Weights of a small transformer language model.
Architecture: rotary positions, no biases in attention or MLP, tied embeddings.
Training: a variant of SOAP for these matrices, 903M tokens, 3444 steps.
Each number is 128 + 24 x the weight over its row's rms, rounded and kept within 0 to 255. Layers, rows and columns count from 0. Numbers have three digits each. The size before them is the row's rms in percent of the matrix's.

# v: layer 4 attention value, 448x576, rms 0.0566, rows 339-374, columns 192-383
# o: layer 4 attention output (transposed), 448x576, rms 0.0625, rows 339-374, columns 192-383
v339 085:124176156117101115141120163149150093091141114159122128145133085097105149116167069199168110122118125084125092141090147114185126087083147159155121139155109136102119114117152147128147107152106149144094122129094116119112116120152112096142143164099147088138104118141085182156095113124146131104151143125120134066086129114132174126134141150143137121125115134138128094143115123187131152126168134129112148138125106073111131132149148121141132128117132125148091176130126127119086135143148163104122137162152134098123131189108111136134096138143144148110093152108074141105122137119154120172
o339 091:122107096079131141125142157110065135175137157148120157125141116139116120132121114149123134127124091137110119148104136131142111151124160156114101155159090160133160162138123115160144127127138152157134106174170126095136140131170126153101127142140117165110148144144137129099145172160119097074085085150118114122104157121136100115082150150122094152160145166156135128150138100094128140121132106127091162133127129148101093120089132115105103164116090126167123112149114126147153100089138142086117119130088152177120130138130110146125110142098115152137136117119188111166105084106130117107
v340 093:149093110109135129158140109130123108132149165109086129121125090128130142128080165154162098118103113162124089130125128109143122126104117173126104126106113098169137099172142109094142138158153120124085118131072150129132066108127099121118119175147149123101118153154096148135113158095137142089137138148148127105141113112099146093131110138137137135120131149124138109135088104104127145128147132132140109133168132128091132136119075117146116091149147130106110138111069106149078126122148173123103166166113114133171124104092103118154133082158152119115101098103113110094126146145139150145
o340 096:175133139140121091122099118104101084165160154111111098152145140117151106153124108128094106137124150141134126111094131120123111123135161119167092126142097133116187146144147145103112110193124121104175128143156126119144121106159153148123115117122106117085177142161120146137092128109102111165145117116147130109080116128119126146138086131147132137112126095114127097116128151140102121152103150131135156121108155147118179127097173146121112156153144136165127146108182118128134150131115120073120159104160127097115142140136144128087134147118103104137182133110100096124154101108128138141
v341 093:150118133136089140136119115137122125113136112144159116110094121108135129091143150139158156147173127137128114125163137149132135126087113136119141146118158133131155113090162132088151091171134129144159142207125163132126121116137125115164136116185141119127096132167126172131085126170176130121068102112133122128148131146152133139138171126102125150146135156121103109132113168116178080121133154148125143126132111132108136102079150118099176117138109153153181157120157139143121147093124172113121142156111148083103172117114131100125137104100112106144107137129140142138088088143123150157
o341 097:109125145121085138123126178129140120112166165152121114130086090113112120141126130110129171118132084108120121128138111143130104084153104151119095151093148140094154097138125108119130134125136087158098111159153140175076090142132168187138075159107133141134159119145127145112176103125121201161125084135119136095134117154163146095076139163157096142094138114202114178176147109131160134121104151153113104159116111110166175083143114124174162177140106122097128139159154146112168145134132105083115120146139150139116189113069135133135131121118167108144117154128165123178104142118213103140
v342 086:156153165179114127148119136135128133126120114126138137111129143090098122157126125083098133158102129192128129097088123196066121106100155092179130126087119140128124134108114151118113143135187123148099105118127083112152067115101125114122153135154063087149132121109126125118141113137106141188173149096115115154154117100106090103123141107103125090134186164109119156115128108056115132154130125134146116122104139132129089131125145135160097125173165151113099106136123131150131099104136110104112143113209110128127092147125133100116146162160093151138156123183105137151148178124115152157
o342 089:135150118113120113134166042132135131130069135157152160128136129114063096153135124126146102150160140104123091115136130158150153131150135151166153123140134143113165076142127115160121106183111135125125116162127133119118121159146115121185161120162145154129103099134128105147092085112115118129116127116145129113146119135091178164141139109145103140158118136098150156126133121141123130082175111147178128151152141102114094115148150124142131135155125196151163132118152116089115110109116131129125115150108101135148106146126126131073133122135169119194139135107137119108153108129089154171
v343 092:073107127086149170097132127127149098118131129163119131072094138142128202102097122119103137147119113087127093137098113100143122123117133142129110120086127089167131110109140116088167127103132125126183130180120119124148153150127166158157104115120127128077166131145132160143072128129086110135104185104099118149112113131089150141144091118160137085149143087165098148129108135089135144125147121145163145112159154164156130128118191112137142140140137095089132164093111106102119151125171147160144079153146150103123107118142152084126141123100124164158100153111151139122128114133119134079
o343 096:108100148110123109126097178130112127125110142117170154111143147110205125142175113123128142124125126132137117097113124117145057092162092091110109145179077140116153104123136121157153137127136135115120153084115115173089108074165094118166127137170151098121112118124162102122138136078119111137107096189141156140106100161115125154158086135114110176155161125152104151149086063115140129147113138171159110140132088115120117099129147125142133124169124109101195153131114123157125145160088130136090112155112159119142159116165139110149132139144106131119100157105131125125104138128143105144
v344 082:128112144156065127084124154115130130105142132089113121119172174068111116122131161120118136145138087104122126145136092103103128147136089111168158114137133137138154113120129139123143138146109135118127125158121189127090156141147156174118133135082124128116150083159144103099098123150133118147076126135147141158096147103116162128065099159119116121098121083152121129152098122133092070140097132134144095157128141098134090132140120094095130165133057132133118153145099161165082128102119107151109124118146132095154144138136084108054135120148143107120120160111128107139128134101098143161
o344 084:102154168154169149146089146139166154093149117150166069112134142116127134148110158169118140129164103095126137148116114126114138108098146117133120147145138141126135111105111111128091097095139150105119132160127157148126127105144133133117156130172077168121117149137136086098114175168148130122180122121148150122154121160159132121127145105160201124134116086137155134140143123130158113112132120165168135134171108132129129157141122073120123114090090154103112141087137157148125128100146144081113078072121160143128135090122166167129140059140139130140116106094143109114127124131158102097
v345 096:107088163129167164133060132138140121120150140149126116126090120125121152167095121152113122130122157081130154138121121103115121093082101130178111148112140134143101094141139151122150169108128120119129109163105119099118132150121149125123114128093120075138145129140166162130089129169121115135115147134117121094135118121157215125145116107166122133128168134139137134119104111139092110116124136138154128124116131139165106119149133137092097085141134142078092152102091100110104124130146159109148123100190136168117113151121144124084129150112126140109131117072142137151135082116106078117
o345 098:149145118109135189096095092146165128135122099145163139129146163117159140149124104121141110104166123113149095114098142130168140160156132096128102136112083126186133145133115135142145137103115121093145081086170150127116146123120139181135108099134070121123096086099144116106129140160164116116098179141196097171101114110147119109131120154138184143113130157125131173109165190137138114141138095098125135082174093138110064141162133119113132126167091103119132116134138133129084153139138104118123134168149132165103102138137144119110118161152127152099120148094123103147146151104117132110
v346 085:113122106104150129134160128125156139145150145136116114183110143080119133160124143118093098119121170162171142138083148110147146120087078089102135129114125100124123097099163139102119080132150130106092145074114109141144126123108129133146144141127124091100114118147130096109105150155106141132092117118139120129123098154157144138135144117112131123114117120098119129158102110141143130094139158116150097118167111157103084097100125114113162160148158170102117122107110150151119142159114158116127126152121121131116124102092105142107116149116127130152092128146117099090140113137160158154
o346 089:109175173124118168110124131123134133122144125186070109163110129167116175163148145134131127142141150163159107115131142135165170149135121136135106086143195163167134142181112157135135122123117097126134116159158093147134131139118114146169143154150151133108081132138154106137101150162120112160112144106089153122133082112130108109130116115136148131121149139112125116117126102146141175102100107123128122129101153145178119145118118117114102158089133109073079128121144127132092117164124166119125115107093136094099142118131150092112134103150136176124160124112070109117116145131123135102
v347 083:166109093118104156140109122137145161115162126129108147168145104138119162061110152149091067113120128169117126093122113131108133106091129103124186217147104114143139090149171151137120176135114121130150125169138123083116099080101160136115128134100119104105120133108167114127167142128117107142112136135116121049116104127137129154123133123181121141108118112108157175126123099114103085128137115144130123151045105148105141132168157118169090137189125178067126108098100144117189141165145142131127052145124126151155123091108113123143089116122126117089166089117141126094138109167160107134
o347 086:110095102105106151124123110114099087143184146114115120129117106141123118183123111109136117139147101136172116101137145097131127128142133147095110101143127153165145111102116134149140143182093045076124199140116110141151113107138099138178143094140137118134140119131104088104092148110136090151089159153139088122095152117135105125057087149111112140126147137110114151104137171115110132134098117135137161142144101172138150104124140110165097162152100176149133160122125124142131154136127124102157172126140105116116108166143124155106124148157085147192148126127102164133134164148105148128
v348 091:157160119125123090147147136118094140164125126103141127140130160117133112146113133121099193095126105125139116110098138128192133131121118081116144104117142110145081161126107111143115110103121112145110133113094127143097150108130102172143124136148117155128127149128103114116149143163091109129111120125117130098087160127116138147142143122079142159138159133130130134136123082092133125110146114097110122133090093117114121139141127139138091135136167111170114106106165122151117149088152124120045145166088148067165090096166087098091107132141108140091124124133103140088141096128112128112
o348 092:117095115153129091159139110138126139166128125140076127105102135114081122132137150144129128097138151139080115115122133197148118098120103094141139112117119109139120161136135135125136131150158102089129125124114113104115102122146148084176143115137123101141123126137103164128116150099151175120180155106130128115106123130132126147192131134127107093160106088091103109106110119142129128122124128150131063170149142124144106127152145093121144141153113131131133122138160120137079072154137169173164123127089121170115123130131142086129144131080130129171112136148112131152150143109142164189
v349 081:109171144152162104141141138136118141095150130127157123104146129136127100175167082110101143154132106115087169112118146137121111142114144085167146103134147138095125172124157120221116099127118130111092129132120117167119114115110187151127143112107137114138135135071140113130160117141130119161136143102170148100100134130127103159133091136140131164094161142131135099114163178111125193131143107116130157093140134098129153170149161124139095145101137118165135144110115089180104136120117136088146152116143117151115122104139110159104112159158099128103084134149189205141152131152111120147
o349 082:123104137129117128138170124124147134092104116155096118157192155129119133134128120128159152162107109133117133144142143112107125128119101145155116120130112114154089124145123133151147140087138098116129128148124193084112134077171185054127173137107115172183110120105094125172140130103131117071129125098098117157161116115081137107162143138147162135116128089068133130110111127116123126138142072080117103168143171109132141080083159149115162088142110113129135111132135146125117122131181149114130127127109094209118117118115109170149161112132122148114116117157169128168126114129077122120
v350 090:146149141143164133125120153121115087145121106135113109150139109113128114165116149132140159154097086118088164132112131134156118154071102133164125103166135135119161110098107151102131125099074127127109125138149124118133178123137116111082120120127167155164133114107108157117139130142115139158075138078113145144185102089132162148145141097161108121157133090114120110152090102126121124136103129124121162102087161112131153181118084115188125170132136112119127120118120112112174129114125129122092097134084133122135124160096138082148123146168110113125135127141134142114146119161138126109
o350 093:165113104120104121117148125163129130120168117118158151107142167096109111106102138078121145133116147141140132132138122128158107123138168119133138115120130133116124135154092110082097098135155118127092135131102140130160165091131133136130122141139113152161072162134145123104122106148137136145143152138102079102130120095150091100126127113152134154129086138118105097116134096095111063166146133121124131154115162132119129135125112135123122126102111140094129143132117144140114112128119108125152116112169119102145161129169158101152118144121177123174130078118118135106135136138160162083
v351 087:106129115118083162145043133136137129085145098115113090140161125116116185121087157149085094123131131136137141107089098122121140164121120173108131123091138122151111110126101124168162120193107138142152124117095140145101122114149123086126136150145093097079085161164129101125108117086097102131113110150136116163073120125137097078113129111113128142105149159141114137117151090087096149134127123121113113136141124161139105122145142133098100104125146136208109122176060140144061131147129130132108179144140103098119105146077106097125150070115105134152070148090129095147122141098127124134
o351 089:112174085122176138152153134078185067143108143139063129148109130168126146142084137145137110124140118148151145116109154093085094155109107112080086187160124114132200106137144129114170158174102162088108118117108110098086100096107158123116095113154102144109149143122117136179104131127158157092102148095113141134091142167109076148099128123075131099144114119119116118140115106125168134134148125132137153147141077149123126124134142127129123165133102178145103133072115167130104152105144129111106136096145121135148130080119127112122136123124160112117146103096131104117133142135121149143
v352 085:143123106135182100150122132115112158106105074169125132116145128137132125100153125128050158110110172098191112118136158154116151145155138115130149084152132134165072160138115108138127119109142126126142130149113097143164131108097105178137156112133113130171112133126175111085145121142101112128102131132115149122104116124163070140173134113106116168142138118084139121133136148133133114120108132129147093156076135094151129114157148111131139134136125135101129107091155096108156119162116119093131125073153116191170115098144131140154132159148142135147134130119121162121143156105110147155
o352 089:105161162134121124161113098102127123092106084096101137126109137117118143131134148119125139150182134129139131137133141139117122138143098157092165127122131123161176119109143121141138172112103087137139139101166170150126140120107143116143128123131157143124112128140124098154124098147109134070128133128105108121125098113115133116086112097116088102146150133152135111118144116145057134167171130124118085137128096116159142142145083153120119147081096185128111105135133137141083122118094139166080076115102112106140156148116127149121144091100118157145124136106100148131130117148129118132
v353 087:127135119138095146110102103130133118166170144158102113101133150113100103144101062110111103163111103131157128156134101142158118094181124183112135173124117121108134132112106123100143127189081138136172117103137153103161138101148144121156098136122093093116118107140142090134147106180104124169145094108123089159111173157137133107119157127147118115115115103122135136120143119160112105090133157142153110117088062125105112097164153131118146157173188124082134152148171127131134135144110095118121105174115151127109091114135161173128136097124157114152062115111165147087132133119136159140
o353 090:093114138111119169127119097159127168122191128119145145177110098154086127165149156156136115151100139174150103133122130141137130140095150106106089168115125125094138121167098121155117127172164137100110114078081110150152147133169136165137154082146134107128140110139119080145146130133144152101083115145075154143090129077103144125070127125157102135130111141136153151159112127122115113100129130118107107153125089125150113146150158113126140105139122147097135116139127139119155191105147152103124121125154150144133132129134167126162134133123107116105153110147118143087126166134166135133
v354 088:125127127144163135113156126131131088127122081099122094149119151116106093063115104135146088108112139100126122127155140149111121095181060135141123144106105163104109117155149143125114125136141119136094123153148136109109103141136076092107116134105148123133131110107127130124161122113150105134139124094157130099147170162169090162104172151141133150136099145126145137101123100153127154143128089149098124123128109091115134166122142109104151148176131140094136114127107112077112135154135130155127138158101121121164213135100121161118112138125129107149116137113156095088123107138138142141
o354 091:164126138142130117127123115161142161088144167157141129142118144159143144135140134118072101190104120132149107140127119115112167116080158140123112125147164145137117094115123137120111129154103086131152158172139138130119115114122132135100126175123126130144133140137157119117147147119067091154087117160120113089100144103128125164088090127096176119088150126099123132142137161144134114130156131123121147175104151110069130125118132135144131133108131101106135142094110131085206124175124147110107125116135080132102131166144144151126108138135080115111141100142134135133118160135123149122
v355 086:144166137131122139112090117142126110110150136142122126065121162116112156155122117104141154132127111189121157142102140157164130139167114082118146099119129112189150113136115108108089132117135118125101136103115112111117116123121147136145072151131080030125129143147096114124125124095152101072131108124121121104137119113186090125165141143112118141078133111138126143115089110134190091108087170133182142109140111113156122134158082146123141113122097131124126143124170107125160111128133142123101113100131131179109131113130149135080125071096166143156137150129089110150119117092128178150
o355 091:148159124149115128142139046120170102122079099109057110124152100138110149153110126145091149132165123104097154101132115103114116157164131115128154115105114189155121112105146137131139136186171107180121135125169098136115147158094106110156186138107112122126135113125137120076122104161137145125109152173160147102105151106157127138129128156140075172104116157130158117126152098123089149165140142158120152121131101133114133171145128129094125118093148118125129125171146112143078124164142145126118144119130124100105111141123154105126123138145158112105118131153110113099122111127143140108
v356 085:103109139119093155146144131132140149110128176099113183107088113097112139059149167149158099096164112101153122138099139125096118121124120125123135146087123105077127108064107136171139118131122136095135142103099190153119106110146143117146106120135137113158119182137142118111119130138149117111105109104094134101156160137137176136113084164087112134166137127183133146168185122121174102095161111133109129151118117141113139116100130121131150096111141139098134161090165161106125135101136190123155165157115168136155102070120152146094114099122161144146134111153099115138124152102132171125
o356 089:159108135124102117121194128088130143108132165168135139145182143115132117137127142122099149134140142177168103104127117134174141129138156153133097139140122109134194116136163108126152106138147106125132080134159155129096136149199111187125121147083139143124136133144103106137105090127129131117145136160136138112131157107158132146179094164117127136126163112148145123174119119120072132115087138121120125151129132150126150147132150123109102134135143150129162113213150127125158118150098124137087130110136120118100131092169092150108120099172152104130118115107125147099107127118145155180
v357 092:138130131120097175137158117101152119131125147127131147085110143118101139133134135144106130119072124104149184119096126072193136125115100096106167096124137121149103125130101118117146131114102125090143132121142106114113137099108192131118121155106136157120121128125112129099149125177146119153101141120154121116098100113158175171117122113131134114155164122138091104159132142170147124101135154150152120177050127148129091130108116106146099137101130133116141132145118121144133140117120159168119051084133151138118145152087166095141075123129106128139104112166171151134133180154122130136
o357 094:155104083114122145144148119155161139123121140137138120123125163107114141143157123126062163093125119131128142125156134074175130122117139138119150133138121112106096113183134156107071134101084088070140133097126126165112115126139097122178154088131100147119111155090122115118144138147120162111135125146140097110142086133136146113136113116137140121145111131116143121128129138111135119074113086142146148147122151127130120140107160120132106137143145122111117168130141152116106128127114141144103122098119140143068158112126154093188188127141145127113139141110101110118172101149148136093
v358 091:103166117139097147174121135135128102084148125139092102107107154120122137102140148122151120146037116058129157143123127111118116113116146120135110099110123128151088142135110149136153125146098127116091145140074076074149096119117127127121123108116128085107128129083118112103173107129157086120152135120112104135127094146145109198178150161149129128137131093151114129104099078096120127147125123122150123139024116136147098126143119136157118144105169139134101137120066108122165124219132157106145099074063119131168163195157157144119102117112127133055153136114144160115142095117120114120
o358 093:130138138150085132125116101132098115125115109070103145149161131108121133159124074112115168142141121133143140136121183121115076182075129107116079117142123140131122137147118107142111120109133158180125139122107107175113150116113107112134144114178130151127097135146095131132117123150140136119108159165138082107158064132118134171113135141120141127159109088148119102129147158153143143145130082133124147111123139107105141121197096121141155146164168146149137121088134131142126176102115097121134134137139134132141113123134140107118157161099135117145106125104084091122090118182121126147
v359 087:093132166116141120112092131135123121140114151105112119122107104115158124166099135149111113139160136096129211117096133095100117123105129134077119134112146087130139150136128149118117128156139144103141109127110114111159151092110129156115118095126139038117182139140095099115132099126117141081165148127164138100088126148100136147093092133139122077142102167131147192130130113109102138170119105134145144110162111122148124102101200148111134146122132142112119161091110107173171121093128066077183093106124127136088116125094148140120152112106137114091142128124116121157120171110110143157
o359 088:166142145153071113111108135154137145147114102143121153135176181157146128147129106148150151103098153129146132159122159136116134102099096114148126137149079120151136138125102126133128128144100161101118120124085141127130140128123137108121145165154173147115130146106121094138095176134132127115080096168102082177131128132148091136148101136118099159114117117096132115110125160125128153133169164097125123128130136179148066125126139112131123155145102167108137117154140170126119143157108141099133153081152161117170124127161104162171109109134122133090102137116154156095158134092098144140
v360 081:184079126099146141153156143116102121146135150132082139123135104103097060122123163115167126151128093147086113171086130159160105144134138184101133139100153143164135123109157134137148126122115126100137121091152133134104144154126132058143163132167094150142120097111162150113102147133111136154090160114109141146146128154120169160120096138116105118116125138142138146149160085130122132088137135153195099151123076156096133129085124104124108110115146112131116108086084180143065127124105135139087106130107078113185140106098147141138100111123149103148152126098087122107124152114119136123
o360 086:122152044138097123137099171110130164142121101129140105127110153140150110120113138095153112099125141106106135150097128125124148155102151052121117142140123141128139172098150126150132141083142170070128127121104131109128086081147152127131127165104125136134149135149134096129109143107152125137098129187086115089109124150137136139145158086166127108138129088165099134124131110115132131129173153162144156142138109158123153150143140099147103151111116129155140138142113131081154175151122118094088169085131139103097130133164094069135130086157160133135145116143118075120105145132110144129
v361 095:110097132117101118123083108146129104098152138150115127093090098148108099103110147190078135129155153119089140130130115129138135123132129112094097150133125125138113141126168117127174092135105143154086121122146174118097156149151135126127112100083089126143151159131114137133134137128145074163141105124151122103156140118118101123143142091152133157106119133147152157139158144124094132147101134143137100121104147110141186137078135123134085167122127126107114132137116148129111119090118115156114064163108146108181159142142160107100156174119105129117183126138145127132109100129147115117
o361 098:122133159124118119197108095112140125122123128130118100139155142148147155090110151075109090105131096158136088116085095154084156136124112155144149118130143141125100152114145117141089142132124128105098077174074136131144104108137136125123115157089156127165149112116081163148165151119126130155077157150127130098075167102103071102114149133150115142134105151111119127098138129111146124152108139115122109190137125107159161128108167120167155143148113152077129170114083199089165154175124129099145147111141122149096119086171090148148138116107168144126126142149144157104074118137176137145
v362 084:123072148131096156124084131153138132136108161149120152134097160105130164148096132108131099149139145097161146103138147179067123111119109158079158141142144100128149122184119095118132161165161125131093140149155089098139131143123183112123114140166094154122144097154108137169138123124106121152099115140124130131154102097085121120125137112128108133127151133164152121125141129113109148103119156126142132150139109132150143143118123123145049157133113106179157130137140122131127108084118120150121147185136136148157137141131092148109145146103139168169169114095108107111143151164099107124
o362 088:115152176161107124128128083115128099156124117149143124132126080109141143143128128111166132112148155138115107107147086093116122145137132118125099173089131089164146169148123138100095102144104191107164121130058154104119158107117139162146118130148115101162146131137087147137160145077141146171139119130166107108110157150117137145155105140099121134114138121104146113135140140124138100088178104068082088115137131086086087123099143105106120105185145104145087105088101176130098121154145146154150164130132155154158105098109168114126114152129110089110179128148133127107124127108120106150
v363 088:098095097079122129114101112128140150091143097099128057130138117135114126081117113118117106103118126126139130141147101116173148121115097096124134159136141165159106090125144137084112144106132126142080147132168132149129122158086169124150085156112133163128130088141153107124147156159098133154119142135121122106144150128182185137083104147156119133120144110188112139143155139110150100116128164139140130129138129173125154192152106126129084122113109129154150110173106113171130125100126164140129155114087093168140121109096081102107117107156132150138158097113127130124117092096131092136
o363 094:148144133138149145100180115119128112149107147121093105155172165140165104135089152122180142098143080112097132145119126120132120102138143121141134115137177093124155145065125141157131119123105078097134133165122146116110117096148100118105117124176096118156151133152127141132147134120176137124166149137146174120108150171164138115182104160137169150140161136144111145133146136155123118075159080115097158155129084132118116118111132123121133111134139079118133145096127141099129103142140132104119122087112126127084120149117150106188134128115114096089124121093092144106147153114138171118
v364 085:128134123118166132154095150123126108109166117136109135148101173128109127148102132180105118141098157135143124121117123082124124142100158146155033102116129123113120125120152142180134092142175119127132109129137154122147111153119112144139112109122119124128168114172127155148124111150115077135128125164091145094112180133137151143102099129113141135176153136122189129127096135116140137133127075109142140110160115164138137131069145122106111091139109121127106108197127139107076138104152139132124149153132157132104161162141120116111145135092161139134128126124122089176129117091134116120
o364 090:135154128092125120136099147104127077153099139119103117122123147088172161107126112133088137112120087123097122141113138169124154146139096128147121118113102158137198151128162121126164080147125189078134127121107120138124109131157142145114074148135152127111109114137111133149166116118173117136115138100156103145120170112157127146153107150149146139111122144149135116109111116076140105123133136166123158145114153143083124133105106139139153109146121178096133145090126157114138105166078179110152137088144116088133106106164158116145084150152105097122122129124147114163113165072189126139
v365 089:093162166130149156120134116129166177103127150114137123184144070148134163126133172125073125109146151099104179145111113164091130134117157131109123172103124099149119147148110122167137166132133138090191100100143148135119111118140143169122099095140141159131133151068122100112149124111128130117158118091175134156116146138107108126153145148179123106140146141091135110100134127165109165135107127126141129144127114168159144113180181117089156126149133135131105117132091145154150139074122128124152129124185119155113135197151134116140115113119129142166092142163130141152135121132120093114
o365 090:127152062120089133105113125155136131122096103090113169089172131164082119125149111140158125113144118125198110103136150127093175106153161141156155094116125097118137143114150124124123087161112201158117099129107127102107131141129141136115144055107117099139149147097113085111115158144122145103110136112140127167124094120159151107131111081114128140174116149109149134134141148138160156098130121141113143187114095122149157140130153103141120147162129151084126136056157162123125177122159127130143156141134089146113146156133175121168139142160149199167088144145100132129153113123063138165
v366 089:103115151086077176119074137125097072118138136134222113092124135107168169193090109117091094118112117107157097155123107139099107134130158147116099140106128139104089122104048184131126141143161137125109117141086141127128114116153154122129145067143106120148128145159118096129079129132099071130137105139182142111103114118122174094162084097118128108115137118123149137116135120089137129126109138127118100138122144087156171106125155133110113108133153156106127115124124149129149123120117109151131121112136148167121128102173166093096148146108110124141115147136124127128126137112096154091
o366 088:120136166126119105126118074061133113141070123151125127099157112144137109120152144147127110130115153110150086159106137119148102120100159126159157081128135089096121193117120116088190132084119172067150102071155136125097107101116140160113174134140136125090171151105100121144154133096149197095120129114145118178121127125147146125154105171133142122097136117142152117127185128142162155175105153103122103125099106124112102125147109105100147148133149123094139096098167160090127171182095132132082110142104114139115146112087147120151118135120144112132102170117119144127155102141139116155
v367 090:082187133095119151145124132138130116161160145160127133140157096125122148165091104128109107156122125171128116150130118134134113155091125139141173113086120173108110122135116116085135161104106131137127135155168119112160146142105129197157092165103148136147116122142139106143145147091190167120129084182145133111180107118089127101110140124156122123118141159107125080116139081115151095109113142133101107130120107126115153125118123140142118158099078124147126051183102163128127136143143117098100141153117104137108154128142148106096129099144125160080125157109111166155125114115162100120
o367 092:138146123191118138118115142169117119144101152143132151085108166109134084102111140122141140095123069154127143090116138147132168145130118148120182127142164125143123156162131108126155106146098223129113123140128107124135142123142128121110122126125102145130133142125114137148131141110195143124106172099138147114158129115119163133174145134134175160126117128154136132067073161124067140114096088120095150102137094124112108176097131119116082128124126122154156166154140128129087087145103147106129135133122116101148123163127128109156183133132168100144128148120118121112165080118152107116
v368 080:120089127117096168137110159103135132152148103133126129114156144136104089111169122170115144132132129132116095105110120118149139135164118134115131156130122148081125130149200133116114136138118142142128137121088112139104144119158118131127108129125080153076129142160146147133169135118145131161135121152120149138101118160164093118142102144142122144152081114155135105137112114160142093088106106111126098154139115100126189123122155147095136133133111124069141111112148144135101136141160128132207197145160113111104107104177161158147133139154119124149146120121078161132160142133135136155
o368 089:125126124128110134115172152119115121122114124163117144161087121151122131159171136118125167149134088133151141117081112116137152143145147129094132141126081146108157101120133112111122132167132154156143112113146163148111137112128140130140130111095132125123150142104131121166142116071137158106090135118132129077144153140099170130159132147144181119147149142158118135095103150119101154174098146155116120148102114125160148117117074147153128102148121174200079135122152116135140105125101122124150082099139116090108127118157131126144104107103098138107143157127128132157121115087120139128
v369 085:160128125155157128115106122128127104117113138145134097140088173125157107156110114107130151104088098090141136129143134140136141073166139132120119148134150136146126129168148105157090123128148122114108134156108124136135112159158121122107135113105096153137162136084151128141111127146111165090135112139126132122109127163107109107133187108111127121175117187123127102097111130130092151130165101148141108094135168195108157120109155113131072057166146156120083192100140169102089121116125111124151158125118116110131140123133101133162125090115145136127199129081096144103127118108132090108
o369 092:106140120127125213166128110145145139131157126069091095116114106151129162086132099112163137127153127079120095150137155139081145124141182126156148106131131134119188150087135128122074128134098129147128129137128121155121169111093112146159138145153107085106118126128106159162096101115106129153108115093140148138104137149124135177129093120117112160104112124120150140128121123166106144110166137131115095094137118180097091082165128154169140142099109148099114091110145120152162147146122163132079128114118100145080120090123120122124120128132163147121119085142146136135069125098135121079
v370 089:134091153107119143141104111126088144113142130153135109132135150119123090151134085093103088114100105133132100121167131095107139118076190130126111090123168129110169104109108061129122154113142130108185105167176185118152117155143137130099142135129108126102145131133137115148155117113088130102108118164135120136086120132109140133059077126128121080070115137110119164119130148177100132185122143145163098129175097102136143103178114129123144113126136105146137116136076166126148138098120129098157135145121116170069138152155126125116110128137082145138134130148127135149169128145123121129
o370 094:097102165123145121068151132134125125064085128134160123165152122094128138149156136167103113108078120122146121150147131113124153111136083096142107106127141093124116126149094116121161128135130179097132170093148148150131135130101140127094136100127129104151154137156084119140136121152128138142142111101153152140120083116111137096124146092135121127128104110121120169089127141134104126119134147137117160076139118134099114131104125101109157073120077107115136129115125082103141124129121131146143171129106166144105128130128170096148108110105084149110111126113134166125188139142116095118
v371 091:125176121096116134148073109135153142104108106125123136130124072110096123075131146170103114123126131094154143140145113129102117135119128130107128128117106145114126121081142124117120120130097144131147099139074142152161128098112138131102076110148116166152108128074120115136151132123156122086113179151176131147117121141144136171167196140152125146166155217098155101126110115127147126111121134127153124124120095132125140121153133125131122102110123146178092101117096154158124130131111118099116060129140089125107168127139164131147105115121114139133128120149145146186114143119143099160
o371 093:108174096159149162149108162116133138118093131159107105118128108140112138144121148109104145135124085110168151131103131101118126174096127141118119158150163093116120116143102152115112121119121095157145135174108101113146117152112095118095147160171140085148113130115160106117078118112151137159080103112078128130122134148093146170100114124154131142143145136168162093127117098135124150117145156132116125109122061121133155131129138129149059141135130132106091136132139131130134147124122124132124106148105121144117110115111185119141168151132119137107113140116128154123133130155142124098
v372 092:076149128119200135112108148117112097134116093164104148162103098107097158137115131119110105139093140078092144113134149103141143126167135100142107177118145087157149108127147128115086178114143110122114118163121098122174146096084164179130095129139112099088196101134109134181112141146113162112100130130151127119113101106114139129129141141142129066144160124143141148088101135109114148114130136115142156124130179143140102137156122134142139115107117148157117133161093153138110129124120149114128136148127118150075123152147111094190166149126130167105142110123117139151121148137122099094
o372 095:144106091159123149127093140135165138134116111137142093114119143074157113140153088119090174094099152133126129101170181118116092140118177104151111140135132166152107101124111171084160106102176102129155138090094070113123145149128104129164154127144089113120107149105129157142089146095137142134122161142132136121172122150119140171111119130098177112103128163123120129104126161127112131106156125132096084103099135118089099142107144126158123076166160143129147170130133109147095132119098146149137133159103145107150133123137120121099111155163105118101127134133155126094122155121132159110
v373 091:087140150118093128114126107114109092119089095146139130138145144125117144110130142156086088139125106085133157178162178135111117149122111118102112115132148108139131124110109151100170126095133132091162127153110144090102129109142154148147131088136088144116107143117151122108147104168132127099128057143151141134130090120134088154196077109111127105109141175187119160146145169115152117070120145128096102132097104136137137109124135120122132150144115156136149148143150153140099115159117084130128108156109100108106150161150210107143152142124102121120170130132111153119140109089120129149
o373 091:125133169133081132133115139147159118116125116110126129139175163122142105152138127122134137085171074158149094129135130108066103138143133127133135130146134115080123113153110120095135102125142096145122099128122161104091101108127140107136149135139133082155149123075100117145116132131127142170149105158136118080152141140141135154117113152160147141154119143134093144091147121145126183134097140139133092122105137154139094160147120089147119112102150120147136137149130121110101167101117120089169104120098213129145118106162132121147151092111149107083126152134122160136147139166147084135
v374 085:176142121136156159150060126122130190126092177152131079073124113131113134124139122130119115104130129110124080134159146104162144149116103120112144113103116134146089120146156123184116131146098128127093133091137123171153145146146112104103126133139148153145081113100146115092104131164152124090143149096127105166133120108144128164168142129130130173160129134110112135122114109110154151113129083122154126111124131156141118144136132135137112123149159150097107201047149138115120111148166137089091077155120105153150166125109155135131143084139120118141075143150108118131121116131158139095
o374 088:119102088120083090137132121148152108141109149140126138110139143124094164102138111145149137148179162136137105171117109111134172105168155167070099136123116144168148088116114165058092098124163111170117094082144123090139134096134111158178163173138170164130095100118159117119103108126107116169138103094127154143119112125125143111138121084144118099154154141160107059170096081124157135131150138119108156124121109132126139125105160143115125093115123115125104149142123138132148153111151100156128094145119128124115106184137140108154121165091145138100137092148136150110159118160154139104